From a checkpoint of a small transformer trained on Wikipedia: 8 layers, RMSNorm before each block.
Each number is 500 + 40 x the weight over its row's rms, rounded and kept within 0 to 999. Layers, rows and columns count from 0. Numbers have three digits each. The size before them is the row's rms in percent of the matrix's.

# q: layer 2 attention query, 192x192, rms 0.0719, rows 0-85,96-181, columns 144-191
# k: layer 2 attention key, 96x192, rms 0.0698, rows 0-84, columns 144-191
q0 137:494473443478431521560517570458504513519434521506620511495483496466431518512547489481547505459512511466629550450463576472527488435479485427457467
q96 084:474509502501450504523531475492469529536443522432486439474482544518551509558537446493501542595470522424520461508502543508483561438569375534527493
k0 116:530404475537445530502461520511636403444503449530494525512512551486500528453493545555548544502526541532477551490517529510485509486427480522517527
q1 104:543583463529523580494496572587477461493565475569491538492527512521484483510466465484447516531586496518508461526495494517448544557570505491548501
q97 091:525484511533482535527469466430560541522468541483515426482511495508459507445488445427478542577474528498455497513463558531492539459482503497498501
k1 093:471514495540448493547568506497431518520514546447505486514464544509474481493479516498470488539435465434534403480529519512471480514587515475541455
q2 127:558565503562510609502531525586476478451499439554457480501552510476472463486550480530523493497558474563437462504521490475389553578575475478528469
q98 099:503440470512531490460396506467484554495453544534566520540507500519478529426525534483466462508526470509453539530504549534489449483458523451433540
k2 103:536544468557595505559539528488488504518443491519517452457521525528526527532475456398489504500441540461504457467500505516470438445555488444493471
q3 115:475483502481440448529542445396535510503426550451504451522500450488514527490505473484521505487497472470520508459483577492523438462476534507472503
q99 105:451541521487479516527558551525462488502486454511463475485475414464551458531564496580514563528484515494530483484512466481493484553534568492526466
k3 113:556473490526420541450464485531573433383487444509526497564519506496512531462442515555546499492504534550453497485512542492488490473432511495529529
q4 116:514437456484497529567516522469495487445478433520518406487551502470476486468517501511506495521566526443483507444493590456506496472481458479505494
q100 103:491504523544488493491510572493519522539443473507457483504445396452493480537516524545519485605500460448498559453520529542503453485539543505508523
k4 105:509437513541478581499466470444521494394444501451476490494517498498547518498509492529533549495380568452469528512611483484446491396438509475471493
q5 108:499572521511464450513495454522444502568501545493471600514462474563499540526496473445452445492555471419490495486481537533562441464539569475445578
q101 109:506548481519517531576583410523511460550490561470491469460489486543487497529516463482511558512488552463511453455454483498513537465524448509561467
k5 086:518467504461463432502507545471447458552506481500559537450533619507482504522540554482540454464593479497547555512468473522533462501485418477497547
q6 122:434547536545522478526571490511479499452445531450451462474492466466533409624451505531525534401515489500508467504518518501534470473577556491514473
q102 122:548453517471451532455549547483479489484525481559385425525445412518545456588489484545486522539509466483432447537528505471537451507500564533509449
k6 124:552512526549496431516492493537632462492454492502557522485457549449470534422471518481515484506491479542562535467487530529445476503441424531493468
q7 099:555438560501466490510473497436533517458394478398530412502476468479474548550499546510551501507442509502515514522537448444572465534468484497503507
q103 093:455489498592436498455539531533507458458517468475479519560484574495457515485442466536439410525515406524471409554469519428529488521452520479515494
k7 102:535529509485480472512498515482536442508601455512464529544504471516508539507512496503493553453548434513476559481507459539458509489470468470461576
q8 109:495475583475457478533487469486481591483542515457513523552497506601473526511523454500436484510535500508563512470498519589570458481576498486513503
q104 096:494556495520514529566539480518515523577447572501490465476542475484456555531499492551551532544528581470530487415493504562500447462524500551580441
k8 103:512513522478500472469489491479494525500457432527539509499496543461541495527611578525537511495567470506517540557485563487436537515532465583470500
q9 112:514545556513505534498530507472465436480527432494421461518539554501487418500561499525534528514551498442504495477504591508411517502502439524555471
q105 106:502532445583569563479493505500533490531460527460532458520550497485422485452544528528518461424467541533495514410540474556516574501452420407529507
k9 097:448478560472496528509481497444574417525405467497464553494518558491538581505468465426558549507478588495530552400508530479492499541402488480507481
q10 120:555454511462435477505458519478547570461463421480524468460483520484416555520526535542541490479493520520528528505466595442576441490472476471529524
q106 099:405531556521420520530515520498447520466475514509576563523478529558459521482446489503534553588516521480534510457474519529495450571528526500547472
k10 103:528502515473475495483494523459481479479500480489505547527536539525593512564593548517567578593514524516522601532554456546484530509467484505430514
q11 099:495551456545469495484429517610494451533580529558481527520526530569507507512479489506504524528580483490500473574476542548481498454557520479508481
q107 078:547520538518584553509464453470451470515547523523527419558522407608504486468534553437549571454532536464516518491509527609488514505467439453540510
k11 083:503438547514499461531537590516448504555446503553522533429497523511536520531465519460474611511449602511528488442451553500544511551507561496489497
q12 099:431482562477447461474494501431494486450505553387550514520450471496473511520448472491512486510559457536552583474564540511513429463472515515480485
q108 106:435516477473459496589519571528532525546506473534531524491453529506523563506391450471535513542564531535517547441474482494508483515582528467477493
k12 100:536480504450498484492521525464511594511467472502545441532494570527524533568543535444456405477486459505452590553609492456457478588477452427496539
q13 111:529523466511550557533465543508507492518547450570476467517555558531436470467441471553472546586500495475490478436521478500429544476487425452517527
q109 123:549533487542570568552461456472611535530483520530570529485548475447497559486493531509549529458493519514481542461523502500473456481527426424484509
k13 107:473466558564470518449470516471465547559439490510492504539421475561527564613483458449470502531533523430570537479542517525460509502474554490489528
q14 106:497442443470470512523544479381577479407458445435550504467474496448505560502508504569543507482417516541520511461520470478486486515451470476421480
q110 102:474502419527408461485516498531500488438467520450507542512442552504444520468493534589450443519459502530503434571516524464542460537435519568506474
k14 095:518524484476529515427423424555506577492576564465434515552542484510550513501438537490546448494468510509432406521552443534548470538508566487498437
q15 083:498489505485469535536580528463525587420405467432530461460452514455444517496525477564523474489422510516493418461569448422515483589410501433487502
q111 097:539496463473493455438526478473574499508489483547485527480442515441531502542523508531509481504475472500481505578491553499526506535485467551465558
k15 078:516486476493566493475498498531494534466518509391509526554543452540476489449431521483505479518446476514462528507507460527546425413525509451533506
q16 072:545476499563449508507474479425497520454401497461520574534418505477495518490523519518553545509460549513477499477541477431523500521465437473518474
q112 077:555477452534492519444488483476558451465524488504527532484456521450536519518530525595563402492451486525484507509550531484507493538493436545428519
k16 095:528436458514508477470467473481558527392534463502478488495545467525497463442483558554537542492449529533418534486533529500518509474489491451529521
q17 100:488512493418525496436501491473496465461557472493530506536479531552479507488388468558397539517524468560539566490494487546454527456548504536524491
q113 114:542466580492539507507481535525541518494461459510534536495463435506463569464434492499505582520479470486530529433525500535494490463566474484484495
k17 106:511544511568521467479502510528494594488464528507530499499444493472553558571487454460516527492470461539461450502571515480405441484495548521550504
q18 097:500518478479518509540560502458541491489489487524516512549511535492534509502479459499519498455488436452483512541484466520458492482471436456458553
q114 097:531548510448494531519513535466585506504537512482498516489530552440466538481498460501511478410473398460481478504490510449517527493475429412426457
k18 099:466500445535499533529482507533482490438459465430465443550461498536466485495492478477467517496554480459455547473524406478521480494555490411463455
q19 091:506486514498497502492491408542486425498510548545533565555500519552498499478459522466492436455569480537498544515452525552473490530500518517463412
q115 077:411492503459561491524484518518464561511481466490512524453505438502495460519462500473502532520556572536503531468501508507521545479538576534523568
k19 110:466495527456460556509505509500509461490455499519549509503435524430458509521516443499477478478593432511544550499427503421464560526522506534495542
q20 113:551543517514506494557445521503540535468543451547487467470561490449508539461551500493514509538475491530488501496495476437499468457511490488421488
q116 128:494590507533490483509466508471536456495533553460504502561550529486506542523484448485580507413498414450447444503516476454431531462525476398515466
k20 097:471494479518496457529466497495502398483607519460527542498487491574498520540569548542530546504514465473515461524473430537552544519521415458506491
q21 086:487461499566502565504523453546499485469450486531535586510480563467520541543508493531500516444529481514523544541503514504486544494425413496538482
q117 097:535467474454501508508545409456516523440509536534553496456485501422539514521460507535523485411503514548546552546474466505469538492486451471477504
k21 104:567417435506430517495438575491507560505486432559488488435512482471508564493484514513529550516455532586477565438522478527491519490517528511506514
q22 094:478541458472479479509492508426528468558419473481419503450488532461542523499511474574515523443500520553490501485507484495501526496452474487431515
q118 093:594521477519447508543459436502540503458517490547495490502485523484533515483504547522563454461468443514485481571489494520472535526492449473437505
k22 079:447475487452526413557535548497462547557450516443516517506617498527473428429472536492557504489482589495504546456418464490514405467478537415528497
q23 105:498531509507530532632558462591488512554476501510500486513551498515526478516531482432526527514507539434495464528455492463488486475516526533459453
q119 108:485514490481572484536475457515512465512553534480567492555547562507506512471433467438527521443600453457539462543420470477463506461519451452453471
k23 078:463476450466502564543496492507493445491485450519506495466459508517513581468442494496534529484577545474472529536508496492537488539528465495416449
q24 102:456514474532526569479437530447540566538449595506472525547543412506448494476530496453486449458431487470505495536539507544519463513549513521434526
q120 106:542483459487565508570414482521490457558532506536514484484504497492555465547557535473578498436537484437520490534423474464503507423498491491470482
k24 115:493434451426600529549535500500528504499510474488508553484514469466483436494459498490510467472508482580520523550463510463479465552563457469464474
q25 088:471454547530505507451510428515522431501533521482537519566535532505483458491492540522537464524556517535534619517460530561456584471429498437480474
q121 099:522538465487506475452510544520498440501538460522506489546448510506466520532470450417389448504570448505487489512502487488497493498406585492473573
k25 121:487539584442499511491489469470453506514502447481517485555455495521586467523532466487474492527556559485495530511545521471475481492499558443466493
q26 093:477512463557526486582511531510561501457549523486491507454577565527491473498590507462480576477438602469473434549534464415516508499486475502475526
q122 087:466513448509509483534452507489538567501499433572524479512539504511607462525526562445535519448575514454440463555390491531479486483492484504568516
k26 095:458490566440502476550547491438530572527549484448522573516560511513501487567562548465604480505544548440488482510502458501542496556537555477433582
q27 120:451593459538530504538444501468481521494545536498440529553558487582539464505539436421450531501491444410510432563497455461503489472545490455497512
q123 128:440521487532509486624460565494507489542571532465474506509548469535521485518489448438560526511514526458473425471483439463484472487539511441521488
k27 070:503488489461476499543507475457543524463595500483552498514501486511510529558507560492487473514453474482467476531510498423491548539535511491484547
q28 085:556484501436498461483486548478460480481532479525526505481472552506487518480483546474441501560534508573487557511509461567524516503489563428510547
q124 090:451521508546519508477509606507545511520460430507510499495498479494506532528466492483498530501504484529445521439528488502470473538507513461632587
k28 111:447569482531484504493494538474425471509526453522525500554459510549508478573596463517449492543550503509493517533566421513424483467539493465514579
q29 104:458413440476433478464475543483460484490469530448541502439440458450535522472489516563448485555454545548487499497532547565532484510505459536564558
q125 134:525474485490478513471484453547511530448447487541506466476486494427516521440494581503495497490471531619553520523490511565500495475478444563523503
k29 073:529473520486470429481523527530506589502488530501426565453549461526508486526518511519486487533448535501500480414523544478493543519465531521518487
q30 100:468501514456536510524479535498479539530563533477441567518549483554526457474505526407500576504538453396503501546493503546497475496526570430494520
q126 097:449514507516522456542439539559508516518563466438451503511542495537561485530457488455513555546524538444464471447458451439493437528476508442534509
k30 078:563522503507482498532513489469521526449528481475524430530473515458509508542562552439450470556478521432473465493525534452508482585568499482490510
q31 092:509470495415484455391464510485483467498504494479517482452426471452513497485434527607504484593485490581521571460480549526530580524489524540514514
q127 102:537505495467499481404499533539473531489456463563502459504428525490491555493477560512436520505475517537481578463514558547539533492504532511529480
k31 076:444543489545556541527526501582437487537475506571510530479494506559491476489521425475521558506572468527517503496522437584480439504503532476531521
q32 094:480573503507537506616517507452495533527499457527468497484497543499519431569570427465496519470494537463461424566452492514562436536499514501503527
q128 105:477497493487455546597503496491511517468538527485519433575481541510472489498503478456469486482619535466489447577501462505504501527471505452497473
k32 081:505491488436535451465526468494459510493503517500486541492527544510574524576531524474525514420501522446427420477509504443560524525496559468460509
q33 103:447540552557556563566537451459558555466465536526486517586564575523486508510530459429506476467507430413478470517483510507444457505516471469491503
q129 106:503501472482513527575512508470517482506545540447504544519546531509439497542480430460474466447526493464512445521515447418522504543475448455448491
k33 081:503491469432484532473462427494507488442461481455503451536533551486522588498481468534521443483508510570427484487512542411492551530478519497506492
q34 086:522509508466501507452555459518531468499493480453467440523471526512421501495412496550540516530578471527513601447437477444445545439503472484472439
q130 079:444583444482545489483496504514447480522455561536486489468450506479453472493446480500492491552499473515479528468531492452485554468501549506489464
k34 104:482531497564530563527485513517477433564502455532534476575477525543467487509553512496478513499602495501505566532500464515473440450442495392510559
q35 094:470479467490470490589447545464507546465542456529576483503489503509617511468527467376414543471453558497480465548464527561533457508491490494534526
q131 093:462438452431440487533496531518525531438467427528552544500474491512546578479459523440446519507496558545532508601463537533494456553532492492531522
k35 099:481492488431422455479544547432492552515485519434470501464463517464527513569545513510539480475488510443553461482538519482502516556447509558455528
q36 083:560540499536508452447527458522457511471490474515520503471521468505506561507519482578466484530413430508494571491545484499512571559546470520461463
q132 080:549490530586517524468476540461431471558474428499432489449503481503457536547475485550552495479493495484520513401582432514588528479524546502485520
k36 093:479545424522552508510522496535446473562542504555537455498488491478444487510497405528505444535531442533506431510475512548471474486501523496554519
q37 097:489449495426446483513521504527497473491477462480530513478464588496435518450512538472493505446545596515517532569478535582511498453414506467423483
q133 099:484495500524492445474457492546504552417509455490574456563531523466593493454526546455482440446489480536497478583457530595466466520473486469521541
k37 111:485501524446538462546510514498516511547492476474518571443490483544539455555559542453557561536476543477459504426473498470510533540477478481493561
q38 100:481478480505490498494496533520516487560529541475457561572496527485527479476445490467494461522585527493529431517496544529446459476465470498501425
q134 095:373558440461471478488562501535504552505473529389547510471476512477601465433507503483479497557510566497481451464431536446454484484453445528514461
k38 098:549453599495497555480446470451598481375408463499488464471511462495438435422463461487489521487439544507529459446514543447470544476501475512482496
q39 096:443475385527475517464462525438557506471497549502543516569466573515534507460532494500422456477476487536491474592487550559457485492424443502530548
q135 084:501441417436438485521506502512511509533543500517505527473450490477616511555520555512508466476501589551519498574414470506442516469561470489488535
k39 098:542448525421529480459434500512455519473523433501483467491458504517571453590511447499525455499497496530523516488539472375448573523590484462464539
q40 091:522511460453483481419483484470485504521494520494500506487488429499491488503500437597500519531539408502479500442605484426546530548595462504553502
q136 093:504462507506565517567566523513506476539426460449461531473535524526432509514479467568498497475482541533530461457545458428563524508545491526497465
k40 110:457544423560492486541538506533458489493505519527489449512473502486503495504459448523480438515425452476520427533492476502436441490517485484540454
q41 102:547477540534569513567552465535559534513442466547470412527558576499462556457543461411504530471545573569483485458490469445537426565472494505506505
q137 084:489453541493435459512523478458580429522511610504547482539572488479467523557539470540517495517545465435465479497503512498452511511466424508517533
k41 092:443480473487467505478449468449505519444506490436500539552527582479521524501508543509525521484495527487457526508487469512497520370485479477460502
q42 082:439509525551583504620491468497496498549457534516521505464491485523520488537505521476463541445395591497504542498484461618536452518501535587466478
q138 094:479498492510447509511461514527501491508499568465484495487513490523497461475475463495492495555558559510520436504507454469519511461425457522458504
k42 092:549546519494486483529561446496538512445514483512535515490498447474482500470554508484515507466533542504433432488469516535622559520447551454502514
q43 093:505505535571495563491517490506532476460447577534461521581532573537465565513494514497474523407504502477488458561536441471538550531470500549462452
q139 080:542500473522539488525426500467483502471448472572504580558552486535503489538479486483486544424471513495460423525559510456496515491492475483461518
k43 091:466524487467508499539498491521557489544499405515518529485484485402486498500434346537573460428538509517513527439501552437479509432494479479485535
q44 103:490444598462542480516584451499501422528571527470471510526519540491415474558486501495614482486596493493525555469444544454466483474487525473487440
q140 088:506580507446535453449541524534522517484505552450522502530532563437435494449463494460434488538504485517424539437520597394456459523492530509488456
k44 101:534455529479471525432502435516521520441478526470509550535496555519459517461506488468451488549511523517482502486491518444446535500448484537541407
q45 094:443507474525449475530516563530511438490508483524485527544508517491573488514493473413462486482529550452457454500474599520472388430476514461495538
q141 086:465471507407459493529512471522584526498516513450548536475495502505572464481496512431430427531484520508500526539454529477517471505569480549499546
k45 104:539438576466417457467481448425585564471488535415502497597527526488474519488468559451456506540435505463521524493533509429502525462535509558478520
q46 099:494402557437499487526564411554489460495539517495492435509543517503416496537472527510557482501536481517531501455481450442527532512479507568477436
q142 093:483475519522528495501550503467484492588490546443481467504511518478387480462470485539518510545506481540489525395563553471494483491470567502513548
k46 095:508556509558509503425507472514432419448519493491488508541485500543452476458513516512446519501493448496490480489494492547505523438491514487495531
q47 102:555487529538503518549539466525514500465501548505503506505529541492482570505542488489541504468491532489463509489512422376534585506469509564477428
q143 078:523487486513561461445482509447495496566449494499505510522487569503400544573510469513532551486462484451501483484548526518533521469507529501447479
k47 105:466511495507518510446537459546497509520491509509509544528464548517448488476464433519557491553542483505566533542473534606482475403530451524462492
q48 123:522515506512552588500540580550461548509580450590474470456522542466430447540530483523422523516548454468493476570511499502416532555600480479544514
q144 123:468422482458499507518444482467488552556482495485515479478508605543482537508461527453491516501477560517452493546499549555540497496483478520499515
k48 120:467490506500501544507522510450454508503405565469527452492441530554516491567498468488511491539455487438574522434538562543436449441479513484488474
q49 144:523470565542502556507482506540498463430525395595464460504580557492442437476505599556503532520530530519464464509510495522468527543506420543541496
q145 093:497472513455487485445442576448500488469461512522511501583493565513516553515425535511529475536504485566466495540531544545513458468460539470518534
k49 109:520524540446526500486522523468410549502467526520485498508502539516540541541549399417515503485408524460525499498504472530490485482541540504437472
q50 109:500398570514439502505503446446559489460505435479523494483520541518452502478555598519585489523488524523523515470475499488528485497449457534481482
q146 078:490551516507488512553467482543545466493489433574526556439534395529482447517520490559509501529504495548488501450473476508522567593489527512513593
k50 094:535468507539531572424457478487516493442546482529462516622495477525503502553489505495466512570474514480462542521535463472532509487500585504453526
q51 108:494554425476489505551497537535492590482536520602503515542501499551465461480512422436432482530579513450523483504502523507456516465538571477469472
q147 103:476526501544542487490485427498495466540486575467576496417524469488491510506556466477521542499487534447538566478413484518509533429515467487478466
k51 093:419510471492444534500539502473460506446464497505485442546485564508507439509526529527520461422432516481510436497580548497426447496461592532547496
q52 132:545463529560510499554515498517523609501474513527542521501470505556459482503539559492497453493471535403562489526560442520556511485550493480442456
q148 115:489543447538520498476477450520534479493459541501534522394530523397510505498511452513514502493497463482470488517436489461519520511479464547541510
k52 123:472500473469519488442484525447510505492496482538495451557475465475447451562492570490465497429521447494473500482548547492461470484524557517545534
q53 109:520543480580515606517537541567468497442546460578428486527547516497452430448491507537546530482546478491460449542545524556379551521568516469552446
q149 084:578447545528555539478441471435509551490508508488529419547553540477493487479562526435459458473456480496464494582549500547503475388434505423509469
k53 109:518575471509534472572547512528469501567415500562523527461495582481525562494485476440492520528518526490567464496500545522480506504533486533464474
q54 108:538576449454521539474532510521475485470450492523489430510541479479546533462467466519537563474557479508436457531503477462463562490554525427485498
q150 120:475482478447506475468463552518549486439516490505543458556461547499504550446464541536511490473538464535476511550543536443491456462474548438480405
k54 124:518528470491534442521527509479439482464473484558549414483518483519526485508464523503472540485390557467461444500492537497455452410564546516518511
q55 111:450517526408463472509571503436518437512427504457515516454465502479590547517489506475528567449497544532447493513448499431458490418398487526464486
q151 105:420548495459458512520535574552429523457502425470444471510465430498558420501469493516512509503555481519533435548492475409466486544527558517490482
k55 103:576513493504518514486479484567507459425474532511447507530520482517529556446494480566567486505481521493451464501526485503570471467476594492512406
q56 102:464455452471483531511556518471562525503553508555497465531491500529485444481479385484481495543499460478550496478502395578502498495539446507510509
q152 106:558506433554527522540506477504493497505473559528507495536538541498475523462543461499479486458490523493419422485518446478514512463429472421608482
k56 098:483576505522569496507487465491534509545484506584503528487508492408533535562511440499478469443557482499482457521523444504479516563529459482467501
q57 095:540460489501483522538572537435512535478432492525520384485534563452547490521502445527524547501468521557484455526517420431448526528535465467527529
q153 084:508481477521445475417467569526498519510511528529408455509444434471491474553524512521481386504485397479463500597465495466556526537487566525460541
k57 098:456532435576490475502448572509486552487513536506447457562468440552446442524448476494516495475499464501468430517501436490526495496509587519562501
q58 078:494514513460497495503510612468513521536590468521524479505516518570412478473473432463502499517492479434521472471452517533463487499552483454530506
q154 089:541516477506559472570476490507479545509514553486477483488573441557474503469524473509508550491513527428477407468505434514497526456532483465535474
k58 087:508586581493484461495511469465481487606512540526483542518476564505485470586535448491451496517496471484543485482515492497483504603481510545454500
q59 106:507524452492541572517508520441500525508491493538490441517527537527539525565497482495516424510498449468456396489511522538478535555521459504605538
q155 095:593450523504524514417498464446516488514470474505444537452468477489481490567594553499467479459437478520480523563535515538489525524503527518441571
k59 105:479476457471397461462497516455488468500519445493458486463453433478447457487491439571506563492517496454520520439538493495423532444409529560525491
q60 090:482520490517535491487443531531526472514611510488444539541551508545486426451489445493434502498560431471487524497481490565493537480571529481516518
q156 094:492541485484510485596513497538516509515532572540483476538545500589465506402447458458507524511517552447453498487472503523531554469473508452535426
k60 092:501544506507460474547527541574548512564438507537506517463484514487527542543457452454465447430523499485520476516431496429459548564546509506448542
q61 092:497494535519504485492479455405532524465425560441496483530518485462492553517506526554554450451469463502499493478537412465526532513483489473502489
q157 088:583527471557502520470466505515534519504529469558476482502511555438513526577534524523557455468478439544470536549496470455518573541486485439454530
k61 102:490448431465483501541509529538556455407506451499519448511526447488490453482486465577494475487501468500450555444453388448490482522500466420540524
q62 125:524553517506488470540493471518503509514547494549503541462505492467503494504543560443515571455506556425476480501469505493515521526479508545424423
q158 095:486512478523456498506482544515455547458498477495483562514494488517471474480482462519497463471581467456515517482497428515469440491514533475524518
k62 132:427485481454489548484588519462508484577487572477549500502503563493496489502524511463526440492566494464471537467407542485627412551496461436514514
q63 107:539405496529476522544517479516558535373506541530526422473504517467448488459534509523536483512463580534543470488490513464545503515509421490531420
q159 093:427484516522525457528517527466449500467494470502414473464409402533490431564508525555507546557541487478511475453568501525503436518555542547521549
k63 104:511516554453498480524523449395513434461511480460463504530520530482517454523556564488557501481512494452496543515500515506489409561518512530481544
q64 130:452434471492455475451454457464488517465462523494554517483406499479419511500470558554516470474490518536540504500551570493505515502458497528536510
q160 112:406506495512439490473525532492480522436417419488523536466423467469492496507487525551461518552431521565515536488486580504531476526482573537537571
k64 077:509476494457457436449504569529500523419472469491498465514498525471512495485570527515443534564476484579491565448494543491520471567476461593500469
q65 101:548490515529497481573523480517546516509433503499508516532477534536496572489474484502542438385507489519533464511514397514460539469513507519445417
q161 098:563477466453478513472553448539528494452519525546416506497500424491507504571546462584505451434466489519499471531493474452516592508503453509453460
k65 115:536523413535520505550483535550542486474450463539566441456495492423469511449454443562513500482532444516536487491413495476472489419525460466548521
q66 087:494459507498488519528527472390564536424394537468512452550490527441497564487479447562546490417451554540488424443535482451536545514449476537505500
q162 100:498505463516451493463488513479510512454488483557484505487475491434539471549581564564506446499430469497440464546515524485471453557505480547506525
k66 084:487512484450531466508522494451463519435603492420488465511519429476468411477482521539527475519509500504440498552506524471481486517475453476546459
q67 103:469580480526529457536495560555469501582550454516462544443502512570588504553524438406456540542548489482516506500521531528520431474561492479464533
q163 112:464554554494535500591480512504539545532509512430508483466575512487537500476449453433606530441565537442497492432473523486494502449561480450518469
k67 086:457490487478526526510480466518511452566517504478521546488483502533427552505505479421470525439575514421548519511443410498554503490549460475462537
q68 096:519488521535492506470477527510530513584455566514470581583508478469498545496505548534468479453506494444504566543530559580516537556572487512551505
q164 092:573485491515459503445478415520490471440547522528496444498489480525530482479497574557465475447410459494536468574520463529500602499454492487487469
k68 106:549515396485510464508506541571478489449540493554458505428527437475482486432472526578530550534465520632458488450519564522462517509503492537579415
q69 113:473431502462457487526497436462527501497452492489525532451459520434438515518496561557548453444466541493516467492529495460587570570426475516462511
q165 109:562469445509473491496485512460508499533467452601445502469424526518462506563509538538469481493481494485473537498537546542543458562494541533470571
k69 091:420512533436529512493548492507459542544426417482472465532522528512501403479514515471483463520551519495472558471511495525494392523490512488463542
q70 086:547480499504478496418438533528497557471512539515562552516445504496435528443463531528483461526491412554514559456524516569504535539512515478608499
q166 101:526429469469514488438494501499437494525497492535443543464430441555525481520515541550518535585490544533497548466537500593505541496541494542521549
k70 105:586462512478495441493532550433466498553511516538527473458570509487508519529525506551523516502508465505548520477514527531430521474482527555481519
q71 076:454519464527472524537504461477513546567396485466545535486488531473520536522519433495442476470528534467539487501483464490548481546530463552480516
q167 080:518464478524500548587439441491500489524470521523550494475480508469603432470561523543539473452477550496552482498434477528515484493535465490513492
k71 090:467451480413540507453531512507534493521436460462482543494563483463484458485493484444554499489436567516438580470498436518509482495513490472492522
q72 109:489476498459504442551496577472508505523507408457501439448444458498497520492507518452540489554433546575505490370451511477573477559492498532522532
q168 098:539506593477416480413545443520547486430487507516505474523538564526478528462515498475402506527433453507477538524538579495472561539469519558470478
k72 101:485514516517531460481495473528476535593517583476435562475539575548516532428471534524537551450493515484532487472557514571518465457481455549555431
q73 099:547560463561529543507531486563524523446545427544478487483542527607542518458520516513483535446444553472504452554482480451512540485526496493407466
q169 118:461497471549500477550362520465504500529536491548556479541544491549546484521487521465540538450588476420482473496456437487501519435547519459538511
k73 084:408459439436528514516441512505530532504528449533485562499459545459511500551562493525567531483577521541487523534477497509488462519562505502500541
q74 131:573513509448524540515536453544519535485490551499458507446587461448414496464540484536568484474508482451501430491488484426516526479508479498468456
q170 106:480468472503578478594428487499435541580542558477478507452538479531444435530473561541579567500524498486502432431479463518480456446533480520510454
k74 097:547467540484502549564545480459512477428525544444510488471492498515463462543542527503479491527498476423576476517452521487491577543544496544430490
q75 092:556506440500490554415516490498509483464449509603512511489463529466529522472484474537432478427521414547520523557516502533448515482504411539508483
q171 088:524469466497487529488464510490470564404474525556504530461529506463534537438452514570504553447432505541531515572511512549462549507552431515504444
k75 159:550443418444479546488487571526521577439437483543470487412481474421521510503488479586560526534440455557520481418493504471506548506479495579577458
q76 110:514559514528569517547540460513526494510564509529452490560561534561478490526507503439538519473534494418479425516525483419465466476522513520456437
q172 132:469540520505559506581501480440479508513554561468487546518581531526499493509494436481520502470542481418490429462523482446500512472474472504464457
k76 058:520502518486499540576508436500630535414519526483555494577544542524455541472509487487551504467527446457402481512493514415579502547494478459487492
q77 079:541468500426502538427515489450519470524555517485531516469482486451434505463425536615497473522499505581553581514495487485484533525467480511484475
q173 079:546511520492536463467528465538441484552386443562519530506410501525473536466470545496447513525468509584439558481544535525545519475453590520480471
k77 100:486525513553537514551501491576401496553497485524464515468419510567507443509492386476479465507546513500557527515527489550423447481494511482497474
q78 092:527525557451540563551531447497508539506502642527489522621538511489490517513446497417477546484559485486484476524521507494476446462522477580493507
q174 090:495501543462567546520498527489574535430558532462576552522587527441530503478543480451498533422521493491504431522499509415463488556495393508490467
k78 106:526511545434476508483527495499570616371469523485500480455496567406510532498437459518529469451429501546506501459519538462458527527428442520550478
q79 097:596529546504556464519448512483541553456593525510464491544516493615551500482481507429510536545521482461464473492551428517550538504582550516514515
q175 092:501501467508546481487563606443470492548472469470427499482498478475469485584513511523526520525486548480449526412523496413497539530540554471534542
k79 093:532566518506440520538517509489537456457534515501507438495476460477484523558516499515466436493521402454561466551546502491477544551546484449448502
q80 100:512512512499463456515453531501452542557505436530451507397528400455508436465518503496521522517469586477516475500491557528525452494489562534504516
q176 088:551567564533460496446547450493512516453531502529532485567519533534497455441518464464452470504521460480549403540499530569455476509425457495464420
k80 117:541514533464485462500497492491557519457507551487447522491562462523549550486482547498513568495430526457498414429521560509546545533474492516498452
q81 071:473508474517490446497514580505488435429431398540534473500483497497618499509493521452476545467479582555476435561499557532464427460439501486494527
q177 085:471481564563415584501469465484548535443581525498552464526488493477524493465494479451468487481519498529538477556510501518463534550509434472540485
k81 107:519490461455465453502485508489510517486487481475513552487530547500517541432506552504522562469450522552463487409511488472573557514491484508512527
q82 100:492568492528527485581506586522483535498488475504467493569498536565558513513498475407481523462543521442493479552501513519475436463454513454482526
q178 092:503545540499496512517495470497563524479589513493521531554558511483564485532474445415501510433542444419492446580423487456500506525524447444503502
k82 080:554456530424482500534456486460585533417553482501516494495551547447521579510514583494553507492465548535474496471488460448531512557498489470484531
q83 101:435475485493508485478548430446534521549483574484516567514506493459378432463521477505484482524555475502498530452538460508501444489473487473495446
q179 101:522490474454572475499562507529549431523508522412477467463553499531476482489473453549518442493484483498520462429540418425529491469437439518444470
k83 100:542448548448499453512574496486507519457453457484530464562555570531488501491457470455493476495458554533435450477520532457535472505449522441531505
q84 084:523577482495534478503490562542497516558485511554529521401497495490489515535566469470512494553513503565491476418513514526519454468571558441477509
q180 096:444524498568503526466524490480472453566588546467442416542508451561462393557549535489487474556510492453527501433479486499525505520496545507485501
k84 097:490529468523465474527475451465483461440592524549506492590522442514465448492604588536445524499406520400502472549472452531518524477530515509491511
q85 091:517496494438568495517447521545525567508519490512440485446524519474467471505521525535516511545482557527528456501521505463552446519431474563528469
q181 105:463532466487550521518559449522480523605414549474530471493524545523536484450521454477510496560547538519487536505494510539488441405444502500492447